Part of a small language model's weights: width 96, vocabulary 9741.
Each number is 500 + 50 x the weight over the matrix's rms, rounded and kept within 0 to 999. Layers, rows and columns count from 0. Numbers have three digits each.

# up: layer 5 MLP up, 256x96, rms 0.231, rows 12-33, columns 0-95
# down: layer 5 MLP down (transposed), 256x96, rms 0.224, rows 12-32, columns 0-95
# gate: layer 5 MLP gate, 256x96, rms 0.226, rows 13-33, columns 0-95
up12:524557534521494549554492486608461559515437580458435472477430469558504527507587360617474481447512475452544467574560508471548471439525556563437464494437517598494522480511471437452525412566587537465524516487448530455531537475506483466589550454487468513569584476411422436452489555491427418419
down12:510515579551541416467560598449455505580603498468503456523443586500491545588427457436474429446538523462437563518470514444457518482448442581535554534449445506541468379528548509556436512444450555577423500385510525494492512430526487503461488530498499514464500539538595557464536540579469515474
gate13:586538510441655533520565568591568438480527547509493470542512371524463439451517478494536481532587488575553531515519474444526452516460419559451529541546526498429467518455555559479516456467543526502513449536528526518369430486453538447482475516513483453500499543519481433638505534505505519408
up13:604505533437574545507602563522525458456540555493466451565536399480473480470452482489445422522502491557568435543506444451559522476522378478440533532581490531465505409491586516475554424490496514506499443543510556504327476509540517481535439523505452497449492498483508462589565474532516537426
down13:463550473495355542497457442462529481539508457569539549476547532549498591539558496503514527412456562459457568434470477574422493465365440458601442479436517468540460405544488470538525540498463518495502524381527441492540602550507458492514531470494505480533543487548496523435451482438557497528
gate14:486524487535447439410537524602476550451542493546556557547491486585470468487591562546525566457552575519464452525555521402419508534412431536456430479429483491499513505479403606426473463475472475534484474484534449577546539477421443489416482401517451460582518496584538491520446612477554428438
up14:452561524477609529523576543533546417466531550523643496544605476449501484472552534586566429478486511504526565491549503452534516494472604499567483466408523549487394433492545480560535433412588464481515536597467408488575543523574638449459448375452479620515508456475509435543497494567527515494
down14:453599512521530508407512533474526542502469502551551543465431550555499502580601573561438489550507546409467491551499502455516498550416497651564552515361570503445510514483545458477403600499651506444562560440469469401536421545501474481556463536492530618457461521569553471476473502443449452555
gate15:530513456476411542510460413550485448529455535533454533464482360481464527562575463548540548512416492514492509514448446531395500541446579491473454572545489519493573510503491578491495496469518537505524450468497476467347454492490516535496497423542582440504518501526573452508410498546495528555
up15:499448479504566478474494400496555453559476469489502475489518416465524503545537472531485461492419564547421603526484449609405503454446578487547523537532473485540537553470527545476496465428556502477469441432495464490388380508488523457441423515576580512539529516506546427537439537489495537525
down15:541492551543512473562470505473520462527427514502544416508489490563538524473476518584395463548520505584553484479559443547590491527344548464542546483509458544546470414466525473495431469556486477500434508415449470533573557462476487499560471568500490554515424460522474507549524479479513468518
gate16:541460466544519521603538543485478458466515499450574441631525571500476491532492445443502512529544530499537480524419484532448427521522468517486445517497416528501516548518554496503546377437549480588552486516503515516520464488467465537606467512447450468519438527492483514584492523544503521560
up16:494481442523481512509531386545493474484429469467452539531529557561481502569508476497475512490460454461588485485473535426568454491489515409520538475454523504436520514454531548579553482526403489449483420513482489558568464465573513474561472554503524516524540551504517464597520495489442584487
down16:529467489452540521416463456529465492508548447474509484493527496466570441447503509575442496485487541486505568480463502480516550471303486439545504470483575478578527445532545528473532555538511482472519532284395491509568467522508521493471483474508528446496472485485457465452482458436484453465
gate17:477534529519514533538455435536558533483471549555473565517494502547409524602526446498527487497497595606489472434506535524466568629423498544494428496556564479567493573564500426516471541501490403513602516485492537488388431450499507456524455520555493471418518502599500492542478488495412417513
up17:451511551464462461490541518479602472514465513533512591466469554485531435443541598512451535485564532496473486430469542421450529449510528548457483449517457448422474521557509527569504470530529512508557533537473501532503493578386475519511554419473495484541398503561534488444457482483634503441
down17:453576515498569522479402521413502473497484460489559416521482460419509622463495530521483570527533500491533495446431516414541524537605531503538437482473508504559548477503524527468448517445474506492483509519539479538567606481543518462411473498430494492444560549456476536506443561569490467574
gate18:502526506392489547487547567541563538406461472502458526579420427507425505537528509499471567529529441615427502448472503501451458526448410566469471431492488438495500526489476446506435519485488523543405561430514572477533543549484508381389519540498548401485450594576608513550412555566407495486
up18:490412553544479559499492531489446519537506471521493486621423530431509500471497498475530545509545438523555450629517429506515506516510453393513640565529492589508363504427463367601474423517479518512509494518540547498560448453490456485455509639480453487469521554540501561431495544514541466426
down18:558430502526407453469527593557458470618474529548526505503459602522386467460456451436434508464470480568458479410466441516523434430459405559494429498387554517503466549509385587451514535518527519533455531490560492526474515469419559440511424426473530573487494511503478476462517581433386499598
gate19:497463542527521428534524462514509507536488532526460521493429514518523505528497462406475494484518490470412419476488461563472381624467543521466539540581504527535466565567502489610453499462529432530503527481572507548536536521511560500493555532534494499503639510464494507461494460496469422465
up19:484526557507496514479514462521457473464480553509411514535584517494497504568480440443479515477529520559494441495481546576520452560584605504426504507543433503474481563516523466557381535534506534426536439577566527485450613559455532591526534470512474475470483511493443518514466504519521428450
down19:495467515433525513507497515482530557512483484468520456532486471532466445502470531452515492472547517355539577506514500482499462468446507473508471508482509498495503431496506606567536470497471536519443476447437547534480481426557584492551486475527504520489508455510544519543582480492494659600
gate20:490500472536549482609588494530588531510426451549557586516489590510638370478542502547494526466549526379450464424541528455471464513471514599556433513517486479484523518430541567415486511496451509514557503477522499464497510504424558549476479509542441505571415601485454434510485477434621418532
up20:509515502477457529548480466550414472540553483415549491438596443463485508446500534512515530545603451616442511552510576515469484533521491431452537481472457485507516452556450535567465497440559502465324553523526409518473552507449482502580539589454525516550461528492536497603460425509406622461
down20:491483510393469529551573471466527506547469626507401493499455436461535506532497628513474516546513562468512574470462579419441518561542517492517395495437560544508466431509394495457555494448353429499450477566536583490514494490521477455506501540521446499499541440574514475495492485397488490495
gate21:387541431521515457501510546577477559490553406542439507492495437536509522576522531467523548568524540505486522502452508530490472528559508629424465528414420585522500518446551437526490553517522530558467480481511512430552388381430550535494537481489518575471510536605505536547450564474436482580
up21:572437502454601519535599597508582501406459526570545466514536428539495449475538572555534474484462471484528486474457438494388449610499510618419502475580516551412532507465489468490381540525455448426464473473470605560479426551541443458469469493494494434502452544508505509486508513461458320487
down21:446513388522511507454438412551497542542527488455491497475581514493513542487470432567566557534566443453472445456480522496494532464522451498518447540503477541477515553573539514496562483513611550432583531459639574517483244501496490499513469497513523455472489546508480583514509496501523503511
gate22:474508522428550457589506551507490579503453523507503526421498426501512370497593553506484529540489494653428486402511565548486477477410552544536513523468548503537498507435565539490497483470518473504465505444575460663526447478505535524476523492540483445538549513597502577554490488545446468478
up22:541492505454529453546526589476465504548450559550498530431447395519512339490586573445526514481500510644402466507513565511480508497401550464597574425480504465539479549457574473479459539509556485521518504431496475643497458562525548503539485555440496476488521546553534571467532476514413504517
down22:579514512446538499509437441470540465523542478480485503491480545545533457523564512571492537501454500354481473456474447491523505494506440542419478483435479478455504535431473603549544495405428530556536483364614458502564522508519547533552484427343496476538513531491524510542498472525480577493
gate23:478532506479495511592559579547549480508419441481491491604512501526490434492535606406520517494534437517574514510407509593612432516396521501492503513447477460562478493488533441527435487463501522577513446500491416477436446518500513417451482573540457491537482537516623529598516514526507496508
up23:450488517451551504580583488573531473470412452445523503573503517482418506496492548449535472500498453494566602490428523547620481512449486500554601455468533447538530517433565332510398489466528484582462436521513498500492448558517533423424484555528477475482506600480570502589473471500522555510
down23:534466590526409555429479518468479529524496459598441487458562510545460484524515479593429542547504488484486465475490498495440552416351515534497478488486512501553539485562483610463622591504494477550530468300482470463534463563528482571595545466467526448502506477455457502497504449570526422514
gate24:419502382533566564567506500519462503537455505466493457509379520536436558464483512463498606582459493452479527535495494531498429529501502500569486573478551465610458457510538550563392415450516562512524435450661535526412531433483502502523537530607505435500493510550477468563494516552465476495
up24:484414359536562474544512520523407505494532495528522509462464496551463440373464546460444490501482475404581494556479545534440519492503502403517510557478411486542581374492538485597476527492420544420510445491551496629380510469512538477521573497571567462514496429476506481415514546472566501417
down24:547543645560528465430563421507477486529543532497480494544578527442591479508486575491464492466434462608485468440535428493475497550464417522513475507421537505498493518501496459418502535588542416513477502474403494575536484546448571434537483543440411535501491447484525537623496529559501570487
gate25:504574394434429440471555440559553447485490469556493506487510443505456436474567546476481527497470503371465391482486524440488496458495466517501472469529514432627501566479481493455539469529573439580524458520496473618447483494566528378540456431499472467582525594502517549494487567449499519461
up25:510462535590562587477475569520505543530504504334472520478490484541522548464491490423539509425479567553562532541543499535559595498483543368540492546427537586464490355504552475539542553478505482496485587529551525480552507513487534510493535569472564533443514430460531460518517432499495465510
down25:427537428508538441408416518456552586446428526498510515483479481519509490480514575561486479553568443576543497463478565508504479526565448564465567402577446552509484550544550443431463448441522574461560538514513513368538527438479460555454491505492475443530489580532482471506452498585517521467
gate26:461501457439548449471506563438547518526496469498464460537484496536515483462510489437526474552547569544465419511443501553476488428493663574575515538476571522484505525408544517450424417322579531606507580497558507556503456432499539489424549491520460387489515525532537535531488478570492498550
up26:472538572489472496603440539492490477552511497553427506425512554483455485600534547400475595500442515605481555428509553501489590462474587370488491434520495505542483472517592483586472515488495550367537510501447458534468509560552534492524503494505511447493458579544533520503471594478505447452
down26:494493537465529497437423437525488464444447552481477450581503457503553410469518487616437460458504434476504453528414503491528537502448450549500495572457508425515527533423475609476485485447522480512548441228492463542525486424512467522537484528473508484517517436471494486478503453457558531550
gate27:476540396495476548473519665549578526515484501518491539479505460501508422397525583563562459534587561444474542456596533484478513491477497563473488406461446477446477445479452419563489533513517587491561495556508550554476503467462462500467482459535595509518528489535438490516450558392482594473
up27:484561555591510537515534494456434466501488562424429511519459531534536509599497539565521543554491463583492437516505468492514509524441468573508442603547439536492454514498552525458428574536523561592593474543520537480518497498533375634523573480379505505478621487471472521522474466595545471548
down27:485543468518492402483490525479458423520608525513506589526513470447530469430473544490424461535560539484412562456494490399512452537516459480474510392442487596392482494440424477502513555530498523460474510599523518423546539541504526492493498464476463611508583559482588535479470573428519497552
gate28:532509495424533445525555565503459432527426522480501525525384496584553469433524537521552448567559517474494441548440510564529457467543500637480488515439509518521518509479518473403415467416464534553470483518597536489527500530472505472490454568502532375514589469503505472586603472612482554530
up28:444462489524496498464482481459527525505653492473551490486488488415628493576481498489505490477451573535537461515539541538519531470571503535420505573550512698538536509504438523511510532481582520475428454555558541514471522464504525499546559483443501475535464516486524531424386480510507442565
down28:449518542551443489572592545484495584527517414459503576500516475539427549520531499441490387490493455495447527506547492637500427460581498524534525587411420390535486495570475432502566449509520546481512503568427501446441501464573485476452518555531442446544468493516525490494523536531477598470
gate29:389599507566476494520551532568580466477547479510472485578494534523558485457550596445511469477494487494513456498486547437494453608408506599548503499553498568521548447395353431515487515536479398570538483548467479520590475433438444523555510431487549385536488518526570454524514500488582496498
up29:441523455532511525543442473473553540435538520394398347541576452555481475375491534543548590479592515581477461456490473508591475472546428518500480545443438428582613448490487495445368456509476438582511535513524501515558536473559504464453612529489477476492330459522476505483538551553442456535
down29:580459564451475530503576540676488550548434554595445538497443523477409485595463520602508492454490492431523424586577476533557436465489534512443621508454541520436544457494537616497562511531545496518517487356503428515496434508522579512532429486542504492453547480494506461518566464424464526395
gate30:552440472466498515601438547490511557495472451502502531511491468521478450563555506522568624514569516479515483428577499507559550415428458581447490504516552495483435443447530586402435400509560443594505498504536508485517441424487539475401450536504459452505482475485463507543450481487530549474
up30:557516473568429529383535478511485539476419518486428494470540468526535493516448508517482444454548523498622442537503545415488526470525487496496451494455508577506487451472418515542532579529430455503543493561472539546536542530484518482603473418450472577486479486467522470473464488459481458624
down30:492490536414612483570518531527506492467563485555597481490490542513498468497506505509513489406513522462509468483491549559461561515289502469420558498490495465499469506467561468480541507518512484514510562386392357497411457505466539497511491587462488483522511468421543550553471522523461562427
gate31:440540456529430532535647478568518529577469360467513478462528625539536442520545470538571510459492471466541607549545432609401477527437536483550518510508525529450504567498522622484517495433495560510583544453469461512542497546527535502516520581429541512475484530549532518581498414471527523491
up31:508501583420538524521392565421518469442469487533499583596544424438443452434486584486494575501549519461407457437465560468508479475504514451448460489545495424526533468592520465465483507521425466501461497509472505484458514493486404530485554478521485471497476362579472477443563459515459543502
down31:534555473555484431446527487549482517521520501495504522440434515409495413429533487507521486567501436543455524529447441518535548511617525505487541494434513532492469570488556450504516488424546527519672526519528571447478504466390581614477498462435592444539491564463503495592482473468523542474
gate32:516550432441495508504407581521569459581538437527576559463541518428489545547569519446490525504487535487510506486475582531393494477443497487464477577402558463520567517546446461522507505481450544531447569488507533570606435490481525412447479490509511545563423538560591496568509444421442517490
up32:439545467523494485539478599489559570484445567486436539481525554529471449474496410483454520546505385553472490508548495478494543482519412526534490458531504459507482532559524516414540611563634586481531479564476463485427498572539482497447444533402555488539528459515480548479454469578513536578
down32:387522475454478447466512587509554553539549494480442409423475482452526513468619483427595472522478493511521544544468547487453474515555461504456509541454551460530417492509449494507403516584556483554452439502471553419501450487493560461536450492486504528536535552449471452511582450479429488440
gate33:493522511360537487523536521507563485529450515501494485459398433475493373471493511513611493486585475505529538479570516470511550408481493544476585481535527544442392530511457433497385394409517424563467569516527457519478466513474468517532505512553569434516540443518504494545438470559540496459
up33:383533510564548494504614487480466422522439439561482519497503541560493511526513489523477395440473419512486528562466527432514459548545381449473517464543484450487529505497554486419504474459473475460515433444524561405462467539430521556491542546528469494484640602486483505478470477514486537505